config.toml
n_layer = 14
d_model = 768
n_head = 12
n_kv_head = 12
head_dim = 64
d_mlp = 1024
vocab_size = 32000
activation = "swiglu"
norm = "rmsnorm"
norm_place = "pre"
norm_eps = 1e-05
positions = "rope"
rope_base = 5700.0
rope_fraction = 1.0
qk_norm = false
attn_scale = 0.125
bias = "none"
tie_embeddings = true
parallel_block = false
init = "uniform"
init_std_qkv = 0.0206
init_std_o = 0.0039
init_std_up = 0.0206
init_std_down = 0.00337
optimizer = "soap_variant"
lr = 0.00256
beta1 = 0.95
beta2 = 0.95
weight_decay = 0.084
lr_head = 0.00363
grad_clip = 2.0
warmup_steps = 200
schedule = "wsd"
decay_fraction = 0.55
decay_shape = "linear"
final_lr_fraction = 0.1
batch_tokens = [131072, 262144]
seq_len = 1024
doc_mask = true
z_loss = 0.0001
train_tokens = 981100000
steps = 5136
dataset = "wikipedia_en"
Each number is 128 + 32 x the weight over its row's rms, rounded and kept within 0 to 255. Layers, rows and columns count from 0. Numbers have three digits each. The size before them is the row's rms in percent of the matrix's.

# layer 10 MLP up, 1024x768, rms 0.0975, rows 297-333, columns 512-639
101:115094069122142133069153124091172145100130069115125125128141116129151139207069020126111137150159144157150108160120134111112174115106140173063107162177096160130153099126124153148129086156124089143145115123118193100166085094104153099195131133177108079152110147177178141098141176103118139078115125076172131122116130195143118151117111127135150145120160090167136167115074142143088078180111
095:101144139125115161175193112129164150183133128091125126201138100164155149106131099090148178137133089094140208187092127110081132107105153104146114133079166131128145120154116137131176161151142149141158186181164048126182107130142144140167181088134123083219157103159132139074121072111153146116179127103096087194075089133145114084146120160156177143134130110104112138170123143104129135121088
090:124126137050126087148130080150163127133140152143149133166156105077156129083091168094162133175120123064164111138067163109082118136155133144081077115156083113113159146100097098080160071117071075123068158126108113103165162144167139109149145137144108093147073114100245126126156149138097120113133146144113159131128072097118102151129106119155112137139116126129141095175080161159058102166170
096:110109155086132160049171160095117148147075141161137118167157108112094147147139110127153131122120105128082175192162157185148127177114096140115123157089145120148102120121148137164147120120103141143188161189140140220173131133135090125103126118134127158177129116086064138136090144102079143123139126108110151163106136105176147132123148141127091140162150164103114098114131161164096142146157
102:146082146121126078106147131158189174148152121124067130099165112145110122099098184140170143132147155124187111124083161111064121117131154088179107144144133140091082055098174124135099107117150140147037148171156166126131144161119101113096161151150147124159108124134130113146105082143141089142147089193102197177170094101145177142091161083047150160105138127165115148171160117119149086119139
099:054102112152176153141148149143134052138104141085110139088127148130069066120155182087111103057123106122131096131070098130121156061147053138142169158111118118121150093124156148125178134118116157128102125133100112099117070093095138132145134137105169131121088073140113147082154137066086149092168144157088165133132117191165118156089187060128172157079172150143131090099136129118119079099125
096:136125130112115160172119144125090194080092153115112082133142100069111101115083133165073150096123129088171125147138133161090181076120152069056146153178103118109165181118100145093163108157101059100151070183104089165120056143151098114104112181102175105088139114108117102167099133140187150126109074073181128076088125082106127119138144096073114186153144096235152158114109116104171167088156
096:214152074114195061117145103125170142156143135099172109166185175191141168140178097073178096176087065115148074084138084110143183118090119110120128151134129081107115164105136095101142095141123156135141110119125153076091092122116168152082114127137158146144143128135156172173091102150143095145114133187096122108149113151167134121148118140081105074137115120149146087157117055090153114103173
104:160125116142129116133112123146131141112106141167090095100083156162200181115130092137158034199111128167059194162117113138126064144143084136151129088141085103136107116127116138110110104155145131112072188090133129102143082176160140175124099156073138155144106136134159170138114096138143087168091129111101148105104136173083099083159125118130130136127083102128186170100123170126149124109065
097:155064124075081145100101121125171139137114125162136138137115104108199145128080108081115119130109110146162175091167124098164143112143111071105191197128135154087094121151078049142103031135068126088110069121089127142103159149155138062061130130113140111155145195167169173205147106118087138060148151136123180108159142131092137131156123139143106159165084158083157131122145101157137070115105
098:058100083109104137159144097180184095122109165118059148117101089151029075173115103152124124102107132168166136127114104142105100163116170162139117153151102103118088120052146124163142089152154132121157163156220091114137148160103088127175198183145198129124137131024179146126186073116173153156102096138100095214151115115121155116099131096197150187115134134129111121170114100133134075134102
097:144155107087135136103088136087081095065138146152169181144139109163122160109127091145105150134165156145120167242136090115107088132128142109138163096175132167063158042137096116155120160124096132118142106108071160102133082051139100117159118155075116121156184118157060159119146120089074184144137135110054033127155142147187128107115094107146060089144138136107093155098138098134139195117144
110:132149123096063091106071111133061144106222188166165126137103123097126151161162097123087127114156120123148068139129138105141105120159114117147158119136117117136073050081117170171206071136120144103053182174114148164192161107117103178086096083072147157160143115126146150147094162141114118125134101062109117135131098152060107075162135165108084150052069132114086179174075149144120098155085
101:094166153145135072075034095133112149147107175144145095121122104088123082108171142148071123121113140200095165101190104224114156149086146105122082159171156114162135150120107148090110179173066112131121124102072094126117105137127111103089131135128106147165061147128117159136114123103154135027126115140097132144130095134115143093141089116144194124134077094122055180111177123163153169085147
098:058109145174143112133097140121130152188154120135103170099135054137126143083172142159109087093146136106041120113150105137155195072106132160148134127137085113119119143154103143158145101084086122132161079114134154113173134092090159124115109103111135067135125160121137136115133102133153095113138126080075119092160097098103095068136090165127118155122113143089156092157110140134166103121122
102:085127154137140069082090111163128122071108155152161159103154055075103127175098146153179120142169168096117121103119156090127096143115152171230099122147122154135128112168169170116075161175159147141120097151102135191163113147156126118144146146154173069156153136134153059156117151156161135143130141148181139139178180128129128141124128156172090098126154156151054120179165101089175117149118
099:116178143114116212128119139100133161124173080074108103089088106162135086142125092125132090101165125059094111093143096090148163132109165124124162151127125159116081120107133155189163073132058107132135134148127158140088188122069164128096137176168163131165157154126069157095157137135175192158114139130175072108114084164107180092126105139155125106132145196148128088096174187097149127123164
099:132126113209183139139123125092091127141145065146110115145126122098154194208119139093161093051165139132130156136196098102149097117076156098176080090099116137078143087127084113161161114114205114130106130168151154104109123163077139156114136128143107127088105152097143100074135155100111162120162129089137147152142097166149170153175077079132164149142076148152128154160148128189082136129106
095:114115121142089126139088116180113120186150126144193116095165133122066132167121082175114126139109107197111098084179081147149130113075166148190155102091143115139140132216113114150125144158120151181157186118143104114137118218117129116110115101141143178087115073138095073147193099151153182163131101121128124107208156082170104136124143144114119147159135108113099162160126088100159104120166
104:129092136147142150108144111117133114072133103116153125083084158122111115115143147081142084163155106064184096175112131114077137164076110180161184079123133144146095140096165113142161119128161116189157115168161112119128073127114139094082145041068081159176168167146159104081134118142113166135113169145145115161105090138102111158100134024128115148183083079197126094177098123179168137150162
101:104118144168153143104172177122134120138157138104137122183209144156135169157090104172168122145112082132116153164139162127082121188137110144150100124155119164114128110143154165106105125107154091151076104140065164166099134134175117071157140098153117160168175161137167164170195131125135153075081089159118151184155071176116152198149097116102132162142112117108165129133166171147134169114135
099:156123140096164188131105169031100122150155146101076130108152126080146156112148150082157116135135162160150137142145101139142124151120149134100120146111162110178169113184101138138125119126101115181047107070077170128110128097161129104149082128142161088109083111169185147108139098086135114131131109097113205142054144080113163079116019142111146147135097126106165074134055100134242131155106
101:099118107152097100089150164106154145127138170094118124073047111042178135107188110118135158131100158181169171091150153139146163117100067122098147131135103155122142169127145147122122139115100111112126069129107144093165129131104090068132108169057139137110098106103136113088113141146107097128118140163122137127132151113120105131161120204076146137153141124133208187100146193179104191090185
094:199165175146087133107147157180125136180162136113092135113149133118096088131106084130155163118151127079105158218136143093174148139091139119122182137114146201158128122160149132153119162128081097121118097131077123100131131148140130089158198120138136198134117077125127113136147157099158150150155166108103139117122121084129125137127184083111116195128111117162128136167097181131147125120116
092:068120117064147115115158135130182180090120087121117124098141116122179129198106155176126174174142141145148118136136092133082133125130103100067103150094131081139161172125139120178203138195148099151138135105077160120177170136126104159240120108147075110178099131117185144137103108091117139153133206161110105118091128212089113178109087160207118077133149134052073131187161155160163134130105
099:107168135109135122113167111098146126126102184127102133096157126066078118116082113151157123117158136121160198146061131079051138134175126167127089111115110180159137093173137096172153128157205123122107153157131103115110088082147173120132137101162119097120189101120090149148136111050137146135165187126110158170133142152111124186151092137153083087105137146174109158184126135095179132159190
105:149093108116098129140156108108146099109105077139096119154150158103165191172145096083179168057135115120185106175210140200167174084088106097120170146175106083128091084111126181211127121130105157130116137089088081110152073123182153125142135151105103112134141148131155150094094064144088163107135160135082137144121214132076096178127135069138133103092139115123161112090085115069102144151136
096:188119102165094116086129065133117132077112109121096060123165132179117099140158124122122127112173133078106086088099111086107176137142152101126184121112109114167084085116135127176154125169161112095109101109165193093103176081131100112098108174133129163164057145160150155105129158142095128058174168180132103148104153157127140093128133151094100129114134088142104167113139082106123115054075
097:172142136152145153149162093126126158170124138148163123160171169111098119097071109153168083117159180121122112202119099181122099123101162180114135135212154157151080177127166120122163167135150173087121172118132159110127138160184143150108115209055144118124160104079115089094126135144131092033116139094074149138126133126135118064168101179164162162122151076070124037118171146104101159115078
093:131129092117130127114133107118175118150188057055090152079123109142129097114096165172108147107120136115124137084153112147125211126131175103086098130127156125114160079148124085097149084170118128137142081119139084129061092165158131156083131134155084145177109172084149087155154117113123136149167146113141128136165105160190111124135087188134114122159171069124106096147148181084156099106068
099:087203152131110125102141112101129155128104219169064117139182111106159129122173128066174106130194094135112126165119194108110122102101132120142170110173136120120146141167143099118079227100068105137169110130137174087192165191105130097147180126130152158125159145133103119075120117138149118196174112140107117123090132025146063136179112126154106095100167065137163107069066087104087123106130
097:069168149122184131115165157170091151133115154128155119160188151116095158116105100134104138157087072091078150087097111220146161126126087130167113097156127159121066128146106121108158147082165103124078139126150169130081144193135069136125109133137165117165169109139190111133162150115083116106153190084053137149186111138149109092116106137084102133094146124127165123149124149130098138076136
102:082111133137139139164123133147113136141122133138141086088067175105119068125081142092154154103167138156120149104128032113146118122141105124093165176205151117099136153131177136148141160104123122193164116122089127148128136175130087122123125110188228077122183155140111120128147081120136171203155120099095149151091165203097201133116101153161084132144096117181170172135101109172098130111071
095:124170119126155115142102131176102144127130072153085123121164167114082092149141130197105137103166105125152097174121114114136168126073118112137139124072060113101150141157146140154108052149143116166123220147093141155156141152141192134157110116141123094107086176143123128142102130114130116145104115131160097120155096118083136166152073124129154151088151162122107133150139085089166112190115
105:102154114166121138110056166132169161182131145157139151144144133123123145166134153121142109096121102155102167117151146111089135147099131068133098122095073075155110087140107175150152144109118096140114133136149117087177148140148118113136140167152200185153097109148107120138083147158114112092124187143151153128072116143149119101129191152153148168176108154149113165103120094133143111140069
099:132144131092135157122098111138153116109131093120121098188115176139156201123100175197184168103145166144114158151210153131133154109128118092163153089168100172147139154156161148167120139101145121120097105213159091093152127147125169128097157118145034131122164171100123116136083098162175198146102136182146150102131144114126182183137171158158089113135183107165150100140192101150077122109120
097:116142153222123112152099139083142168141071140139118142090167152116094112129131066137134102075124136134170108124104109143079133120086112196065140133152176139117149132136165081083127186162081125133143174141092095113100054146102094155170148162127139101150096203187134114130110137092105121110162185160126095147127141133152100202086093111097136088147100090086124167142142178162121124091171
# layer 10 MLP down (transposed), 1024x768, rms 0.0961, rows 297-332, columns 512-639
103:102144161117125115115139080135179138085128151143165159111118142123131034121104126161115189139124088107114129154151171087175120126108080153140131113104082111146175095129130178104123147136098139108147082137179049097079093146108174114132111125185128127076150140085128099085159153155162060075164090139065088073174093169102160177147109075120097150158115101122128155121152112133139122117135
097:071087089159103076131146113161130117182145154125185116184137115170096106122109117161115101145129129126189130095171084120102163119145112126123107085194168151124145094207154135104125104118140053101089109149144177123130190166074152089146084115139079106095120070140157100111126106130149116126103115127128110140146119080156134182129079139124139163112195147096147105110119142132135052096051
108:131130118183126120155115201096120125149129113094128197136128179144101122111123118145132090107119115220090115137118091141125126129112121131133129123150138122142097161175135081131081166123131155113145115145141141157141148106121124149099116138130108165092166099097000123143147133113137163115121132125116098116136156126124167108148108110143124135170157107116124171115118193120156156097128
096:122072103134089116107128168150099168197086105153110094078082160102148110090042152117081080115174146061165137147104132174119209158129166087194168172127194193130114155154143076156131144101129114189159095131126140087112137133139083142140162157098128130150089067132155083156147081172122143109092132133100153131155168167165118181100124119047109094156083128161154120140151171157152098161114
100:160139087120083066124124096145096113151131115169113114111166108152149133111100066136103132156099177078162132124062179122117149133172125100138078176168107145071105170132136112102162082117111145137128113136123122056069171116117102152155117125113144096104128190165109124102088109158147162149136109145180116112118174081148106106104118146076128134136168104051068123141190110150115131082096
095:157135159169132091134141122134140112114114126159153093109101140145141131122128102128114172071144114123138070114113142140176122158103061128086164148139082100155154161139191167119087147157124099168069143130122088148115146115190142141159160114182079120146092093057171117130079189168119117138149124138161158134173135175132091144154120150087120101087139069104134107104186115175046089103120
097:110122143155108153175137137094132118171139136135081083140121115125105129154084145171145172115131125151122126154148127123164171153138142146118164072106101139170148152145149148128154133112112117128119113212095162151110097090117135168077128102099140157170138115169157076096093099190145118152149099150138097106095116129082135135156147135089097141093164093149166138164168114097155157186110
099:104120145121103133047073129141101089114142163119223132130125113083138073129072187179211169111139162195076183192113094054120101143099141157104102162138112120121133088138143124134077084128116132136083102159098148175135094077138138184136133135224145100097093096115171156144073100058112129124182081160132087149097121122114175052095125132112207113117168091184117151100112165200158131105158
106:164128142164139129121091121116137103094147097132124186113133162148159180138139115191117077085172081131112103100112124144147139149126167095143114096084169136129150137140169134109167147130134107083113199151156122128144055080120125101122172109108101133157126162148108162137103174116119111167135062117149181130116114111068081118134124187142175134135148169155109144138174124170107118134060
101:165126167094144122127078182189169092101201141102138194109061096158114119044143109088104074089136144120137138138125165084054161112163055134106097083171078140130105139141085095142081125109154111085087106148113084111160069098155096160121115130122113128134187132134118080086145183176131067181135121121136123110141108151105121159133189094171127097174125107113065078127168120103115055142116
099:171124156132087159110107099120122158178101120096178125159155154119133099091116139130108149126131145181113204157071108137092176157094130090150153196175099096076123070108137070173115143122127085160160134162133108142104168138140120067154087139063096110115039087066149135077152104116194104086146105107137156122148142117152147121125120154107089145139117154144131076101140110138103118174105
099:140151143102074157139082119124119130108175136095139112142096126162167088098154122142098156088095129131166155167149091140165129138137167107137089157146136188136124141152188120111101086140099150181183155121169142144093158105118111200095120159131092144158109090187111159158125155090149122155144166103147133160161136096121131171127125141129103133134101134087115116117101091210179104183134
104:115133121120134107131142164106123121101147144157082146105116141118136127189051141112080170127116152153136125125107109102138068176138117113077207164107128142113120173100155097112143040168108146169075161110077042167124096145151134139153174062066158122103156134025177104135129124152178104149190121119084146099129118089061152111121165134097144150133117112087214129085109127107102087063160
103:147137110139112150107146160101167146147139118149141098165124145150167142143081123127110194118143109160166132166128155116131148148142098150121134143116048141201163126138147143114114125132117153126096128113111113136163147089085127067092135163185071116151109072086135130107145163174140044102173163132143132180072140103139177137128164144104137146137109107199134115118106091160099203156120
103:121154108159106146133125067116140120162105081164144131139142181128139153131103134110154138137142075122142146146104131140149106137155132161129151062115145092132114147122120065104075108079131145089138112116103081153121137096111118148060176100115122175142124108124124096101146116221135136129104116049155115097155116129087163140139151129109112167127087110111081076146099050135140166128066
099:127177121191103105164040146081118096045162124163119128122136125148138139156157087121130139123137153164106170120134100123109177090084173109171096094111137096104138106112105083144101150108091113133170152129133068129123090110174132111214088112104118112106097183156104154172131104077137146142167139152114173177073100121100136092106161158172144141150158099189116123098149142097118097139130
099:155115120114182127121148036122079124208098137060105113077110177130147124121141080118128154141116154088137078142188146138101113141149074210147098182184090084102106147151132161075118111076139144089144156146129122150131088083148127123174140153084151135118123163121110136121144157098115159129143150169138115152105096080122111176131098135066093203111126170211113100105129142082142125147146
097:113125131156129162113116142131124137117095113135081069158126174119131202118094174153111136119148093162114120100109095147164063130160193131159100177185118149083094112093080132159090106126188106145147070190122158133105102051142114103130180100169134159113152136125095154205101132129130140137092079084063105150127100100110147124090112119164077192124081065113125082165079136077140145175181
091:079137119101152100136083103153135085147144066157072126108125160160087136170104145073170126149107107084124179098148097148136170156108125091167169132146125179147151198137119152107096173134141105215149161099097111200111182158074053085220124133151187098160149110159112143162088141115143099208106120113075079107099172104117205113141120125109116165150165126139112123155125123116126164151146
102:076094116140170147160144095103170137122115165102119134122153150121126130164158133173146112164120115112108117134147171118113087130121075170124144151183097155137110119086179094197095087137129131130186138153137138150125174107104102135128098120120122127141167140068115084176132134091119079093173144179058097188107109102097068042097099130129135086132138112110113151129099113150129132065166
104:176140129076158141054124098129145142135161131177174155120143116126066146097121120123135180157178127123072163185153090106113096112166078124092106136132155168126165120129112154188087190082118143126105066164135118136169128131101173107174145177172158166097206194116144091113156113155212164155070165171149101084150097139139108140123129101113172121127077144092125092089143151130127202137060
100:066166091138029164141146101111141135148126122164107132144144148142125080112138116100146121108121125123155118178141068109177127092142112059069146118122189145128145158123175147126139177130157165120157200084138150181083130173098159124146080074136122097130149114127101155119101106136157099173108116110122130126125141098132141103160122154105171100136085168131142100148164160094147171127090
103:161140079115129171063118144084215116195132111117127154121140179162121075123182127096127164080127129132156141104130127107194162180114137088147125143111085111100157180134110147099108119123076131103154094148146159082138147108125194117138155132100091175146169099155159170160111129085125153146113067049165167037191161138071136118144097108111134173158165128073120132097114111143082080093116
103:170142126137146101127090135126122129140063148159118156152140070148125164158121085138112205137108165152125075067132143104169104113071134106206095171156134154105138189125096186096147101159139139064151068136083157092094125122088112075113117138160180135111107118173117155093064119077193178186119115131154148164079125185158137136017180107096216125103107130134135138139116144166121175106090
095:127115122093120176077142092149117175183095109113104161129111082112130112138143162089131103112118101136160065144132155151144144095151063141139161168125095117113152082110074152145075113147128133101147129129130148167136120136120152127117096105120100145140116092096103107105068090137094096126128140142118175112103155162085090146146170101121092136120171057124090114157110150071121167099111
101:108116102167143101143140139148131099103149132132197184109105114121118194152158125083110108127099124122146147129063162113124172108151123079111165101101084069096184117161177171144161130131155145178173128123170108138101091162139154112140153127159160122150085117120162152117072172131142076134071129120118086121159128152104117134133114135161112106118104122094140123134117138126116175180151
103:049092125167102127120139124179133155166098101100126134115102057117119134105189106137096127092122124073088161167147099084069140122107152125108124159165174080203142144104199100164114131123095188146135109110131112078148077095164160117148104182116107144139135133145138121094088111181140099133134143100090173124116157137093163162162102107102097142135142133136159116142160124143123158148035
097:059116133197122148185148180139172159126177140073104169117159082139109091121174154203106079138151174210160102140110119104082152149151184144088129154154081117092136131176184117136148140128077111118141162131144111137121128201096085123111095208140117124121108133149040113126109091154156102173101145098131126151174164112140118134150143069173116150167136138111125166127095168174113137117168
099:018142117116146094198136084132119095090088122033175093172127152089133179185097178146173112111146116127139053140141174142097106080110156119172126111106195111130132108164066153107156095147121136091081125169114120152119100146120135159157151098120133129130169134096148133107140117081103095117142137099190185078170076158139150189173164110105106098144106114112054115179091087193094167119115
100:170175189119085107125175159194147098174066097092117101191158124155079101113096106108128143153146161104131146159163189181134164091164126063071146145136127117118078161145167143183140137131102127180180137135148091074096100136042126103096069135106157116157156135163098113052107145131103160121103181154143093104135117082142093123020165151150076154082125142188119142121124151116129105119172
098:084144098123142070077122150161134112151181202127140130140204125112133134194142129197160127150128070103131179121145083136171157094129150077146152092109106187068177073116139123092093134114162132128131122188127150187088091089140186118109117143095134123098093120176121066129095092121122162155149150132208150102101154133120119168131075122150169153112102139091127146108152155126164079071054
090:127128092113131134089164205130130136188121146122127111156161112130133172170093091118181180178197148146131149092087135182092082130129102080190129148164158148146187073157159136153115113113110141177162166143138155144116125108094148111149133092137100162133061098126101140190126125143147128163152137119073165146117167135086092141109136095158099098086158181143113177113123150127108111142124
102:050148080102091078130111111187137173119085115112145125084097144080135073086106142147147108107155139123132186067139157144078111123116173089164125150149113154097163155111107138027122100068159128107101127143122148107111116126142144126143151132097132108043094102150161160157106132156110133154092098079175140126122130068098107109088084113120137105109130117174144174123120108109157162095091
096:112150116200143130125065109125127038134124138131131117161066100091193136100064128096158099100118131127135192066158119110104120165190069083153096076113184143111151103155149096114126127154158109120115125163134117099090133151115079093135130118096113139132081135127124119124174136142193139115089189125074199092108129106170106134121128148133088153144151138211089126124144121150110156135195
104:172134163088156136116165087124148103135170146113090111144152150089121131100088106102149087139105127170162082140151101141153146107119104106115161123127073176169052121192147085140080169135162154185227105110168079120151078113133150163135084149158180124122072126064124101125100123178060106146156132161155081174112052135114161111151181098123137157127075111110071166081101118099171165184167
099:117083085091116164146140111130155104142047085091112130072174111093090126156085154154096135096180123163132111128129156109145150136063059127143111156149152140148111168135106084152178121088073159117112093167148138148167090083107062167176078122110099118112129102118091123146105125112137096132149125064139034144159173167142151083136171148110169168210149132117129108140131140184146120106138
# layer 10 MLP gate, 1024x768, rms 0.091, rows 298-333, columns 512-639
096:175129182144150126141067082138137136104098098134128132149085184166097110086141107114125071145123146176146124113108142168138110189099131118177144191172139138103122109118119177103141124099038144142141169172138148172083064092115128101157067097092073144059122137168149126095112048145112128147082058106199133066175123120091165152132148108089058178143123131167089135150145094099116122125116
120:146115133050143123122107098083077150065139127169108088154208127153153134136113117117132140107153102134148116132127125142114134115177133172135128133148128098097156103114138103165162122205109122150125113142161124097143141149189062159175159092152160131118142174160255099160125099129132094184123054142131124151114100142153112192114153111100164120077134129112118110064134104141106210086193
098:142079183119091129127185126080103110133089096130122171152091115159133183154125101124169159139144202176157135154193133158124171079126106151137099122103112070140076173080118121202173126130119044095169123112140134105166118110140079130130153102122084115156143148080089164140136132106075150136176108087145148133178146124133153215131083130125136103117140138156116109064117114137172152137126
100:148177105144116137125096087117155141146102111195079142115161155107168174113127135098206167167169155118111142117132109183165114135109077145214153184117162122065120125128119169089137165081120179138135160116188060141105159162114121064088146204128116098162095132177115077138119078075130127112146160117110135126118121104097138119092085197115160126146100123146098157169143148088100111050076
101:149218134115114194120097150151095086105106167185133145105174141155130162118131152150150155129106067097132078122136093148152133151119132101135146128162117130137075129170138100169138141114050129101044158120132141083145191117113131147168105107133104131030113153158094052162154128139118135157101075049162099099094203130132127144124164145102129154149098136120093116132048092100119105196139
100:160154191146173103151116114130099168135143103191089081128128127172054077181140100179104166136147107141120160143198156110136179063118138088110078158120142100082107185128135114163124153149136135089143107152163077154090069087079158135106111058089119126138186115145100117171156128144137160133170147129133103110170121125204102138111099149113139101150095080183125121019132103117119129102143
090:147090076147113101123159145146180123134081136096207077143124071114135099150115115124151117142131165164167116127170164044143080115131123099129113136068092106106112111161150161144146184194155120168182078191066091136142125122105116147182128140157131113099156140148133123153155111100094076090184046131180101157145099118136097141142088114138152100103132125136068075099109114180132097145116
103:128110150167112082182207154109130147094150133128129103111068132069149142061111165105144121141145099073174154134140127136092150077139140047144146171090088100130094096137088092151147156129176116132191153156109152116136167155090097113109087134108116089097123132212081121087106132160152110145120099061166118138103129168101154164150167123123141078055159094137172127084117098108149148083143
100:140151142157141148176097139141124158083145108075156167140126078106169109124104114111172123163097131193084118094172157159162109114126144151101140104123137180127180085089146128134148125107097159045153225096195117061161158175175173147104108138096111176195160062143139158149127101177142130153117111100109114196140151136123177153123091162113133147108139107110168165152126171132108153140073
096:085184159123078109182065143160158123144165128124107119140122101117183134087111135147126147176064092130055142042165165165134111102143207130140076213117143135139147119170119174164069165161122185121117086133061085148150139173136144089134080133122139133125091124104145137107135150114089121089118145138091133208109175127087162109121125123179138107120153125149030109123126100188106112130190
098:101154106164084122157119160100087109128166101094150128105142137122134141120159106082185075147097170215124114147112158098120077110154162094082108131118114108106187087183129107100128163079148132091118127111100091145177161102145182169128126155077147108144145163137140110135102117119095138192161126140096114104122149107119166129143127126159138127103151100148127159124193166114164141132153
107:130151148097105097105102190154119170077184159194115107156145142131116183099141166152116137123150147069105130129156137092073132177093124144101162126112131116120078115181167162119143124106127156149139154098113122137178115123126163093154133083127096131081140148117105131176132206151124121128141083113170101128184140150124185144100146148110157172060099146124152112135102182171103097160151
102:173147074095141141099145103140177090115150131074080132138162105102113187144140174113153092155168102139122180153150080173125119153137149169132178184107109139148129121099140098152134111133173138122146136090071056082166173129101123077151080131141136126099106087175162138128148142061164092128110132134163112105139133105120159179137129120096109162133096125157156161160122132110174066114107
098:084106134094146128127162111138112140108172114126129116153160138118073140136109154141114050166147130123087167103087081122119130146180178150147131159083100054191120163085167139101095163151112166115120156149122086121120133112141133179110137175171136083105143123135172137113095135155129184176146099159130070101135167177153116094126156198122140140127080164125101158132080144146107123147090
097:158153116038157102093111103114113108151093144127131117109209104179112171157084157107108122185145145162119132164157134135102087135225142112127107167154135163146161054182188156136155121173094133134126122127042136150116121138138122110120160173150097092175119236114141103133148137077127128083126126139087188117129119132095127122164151079110120183131166176137083133191145113140137105198131
099:163183080176142062185077118143148135126212140115095126176131172139134109104151124144133160116105101098178183113144159133088114132060107081089120143167102111162129147108099160141137101100160169123102103160125107132128087115147169115128150100210127118091129134121105145141141151185110173143081118133108129116158142127097074110145097132147102132138113131117156090106177090113084092132141
097:073160097126093071175084109110128167123115179112119124087054079156073166170142082105114100145089086102109132104083125098098075184129175175138092072156108142121104118154117144181106173110164150132109159128138155104066201127074161113168161111179140130137071180158137179090166190145123120109109143121130125137145039147131142111123156172107124179130156141111221151136171129095127116127156
094:154128114135116167203168175122143093181165142156160108102106113100150077112179110132184057116155129114124113168152155149143110078121121092128112139149160101100140177161150154107154157139139156096089135179183065079131078107156115101156157069098100107114148116092172105113166088118180136097087125090158174173101196118133160141133178052107161103109179155127113122117141120152116204116109
105:160068140124070099122090070151172108113179158131105132157116154075157115125157188166162141138075089124082156082088172132082132138089141157140139150162113170150105121106102070145135133074180164122135123173092160136102180124127093130105146105161135140153114179117170109076151171164137148087147165108140118193144157174143076114082053137174105099173091085159087151132153149087085161111108
106:127139196132060069099087119122114115179156093088166100174150113155113124153109104166081210128116124110103062170110183088081056100134068070131119163087141173098170073106082061141136180156142145095186153106190091117168055136139139112137138158116103093122070089122144026193070126191158094167144108151133139128081180104110124136166153137092136159137188134155128093149154116167116134100158
095:146147090078151090070127101078185111102097151161080149082128146123187167114133067126066157154158066130148170138108180185132178136166093083100093146104131127094180065133108113162126098148107127159178149109087120172121121150210137159109135136143121144175115156088119161149129153157184148066088130131096146180131127071042135129150063086162142131125109120203141181101118078109146102193169
100:137082171153137130074119096080145126177140135073125098155133168137175061162169131090097161182103038098125125139140125088177126147120159128139019111167055126151166054108133131165094098164129069061142177108119119064178061169136147079185083156131119189122135118118162135108093113236166176082073161165113126086131119089148129163090145085107145118140065095127174143146123131168121116115159
097:116157120151117082122116148135152148091177106140159163105118136142169101194069101086106121064158136132194130135166181082134141153115145050125158133107123144141151168156135152088096082116097048090182103128131133076093099128168142135141127113071139081079139143158116175100075157170070116206078179056135159188164179143153116167115217139098197114110102123129139107113144106162188114134145
099:100147113131109127158124090105103149189160095135048187134110113139114146121158113161061098105161165098149129154172158168148119146128098162154157123118108101115134098092179241074122132116137153173196142116173093121157135148149127178091145093145105128155130119098074148128102165081126112149093165144130138125098163212146108119142123147126149103102131071104118167150157154072133148124126
100:123092148137157080129119122124137122164136111156172103106132160152171086108139179104137127060133116072060137073171176090080047165165130139152160109094198147140174139099177088135186127151147177158091118132110147157134164150160121104123079152132120148175187114040115130171130141066097137098097109147138125118202115096141157091130143151105126101090129087177149124093132164048148141155147
103:196148133234131122119140147160153084088129125126182144163151139170127181128173172081147095172180198127154164113151138153144135125102089144105091106085102116157181145154111111123120123126123127159133137133150069163121132095146163099103141119128149062124125127100128127135146120085101132124105145136104110134172075114186130152097164113109157122139136109154103225123114131107139129154160
093:121136178096085143139135097164120153176131113152200172100100090114161118157165171156102117149166073113158142131156136134078152098136124065091178124123167097093148161185144108119123160177101153098111131128136134158141127193153083128137146109169105119108131137163165119171139084118123142140121057151110107135119131108109086137110138116167137115184145184159121173136146148145141122151155
099:133114161151124189118126107073136173121136105126089115133137136167109136102121124135113100160156102055167141166106123081115076140136202130112122098096058062111110128111120082134161183178168182144108147110067139111124165141092120131163100131100135134137138172131133089136144088170135154159133150104111117150115135200135065108130081088140195155200118149124150102082153175155134178156138
098:132156111117169147119126153159099148115190149097141112110165157134093118070126103087139095101112148106062078121134073156116103171118098143105148187145140203090151142115092107114181117148117052143118158147182109163095101132123171095126078142112134162169134189140123037170117152149165160171155158127108190164158083135124125106117093070128163090120158121089144084133098175045090159115146
096:158155072149095146130101101114143066135116136047096128080124118083191118142121129122183224143101145148119142132158136106139160063119121075153177110105111116112141124121143130097154133133119162175122144143059110128171111135183135153126108073128144146125132084160117083162146090056162069106154085135149089141081079070132171139193120076171157063124142151110162087090100173163090135180163
094:155113152123100097149111190068056099113150061109083034137118163153179078128152095079137136170162181145165142109143150175104121150150099103057124183143111161118118168122131104156115109123150120184197107123108102132113129101112130123095158193077117175085117188168174149120132153092083136144171105119089143144133186157126120147121086121212042120129153138174123197111099088100114106120120
103:135100134178088121103102134180202098126094100113143155201150134089118125078097103189137115124117128093121061175069111090134113179164094149179149082164085157115114074128055163087123119173153146150050078158073099092054133126139118096091116117114116160104097162088127110179151150155145082128146091105176121171091170128155124152154146101098112160110155158123075168135192132153143165159068
102:118099136136078112140181133084074183135091090145134196127163109114153103129125138114095153109133114120095095176136171105085102145080112145150100157097041166173145095170089105090141108154076108150166164115131139121127158083141152103075131151183115145116116105148124161124107155087107183128134111161177089160132134126047071144125098165137098186082094145153094105111096065159139174156114
102:147114103086156054066130124126099111144115148125151157097130093088070210141153165166115163125139031166101190100121185108139139118098097103192164143116145211112072085098102115115188081149125107182144150129102114096160120135156123151117194137155096118126109172080126113116121097143089102127136114130124053069160117118101125176082115133098100132185123130076109034077135148158108165139138
102:125137161145158110069135098114121139128070130103114175095106105117177136102160103104113061156146111198144132120167121118102123101103183121133133122147113081151089141129162126076075097159117100110105198126112100111093131143177137150149141097147163081132160099174125129151119140146145170159124150118109101155099110092131110169158135154181055103080139145162145120120160122134100138150086
098:113088081128117163109149116100083162080068131091156097175091111135123129113128127132124135089162129160101108129193100121128122132097134105124192177083120120181098121128106175141086138118135085140106098084120143076116170186124190108081134143164193151142149099198172093144132074136149133119155168119174116100149125142074126124156062091151167158119063116118104163091094096149193110107108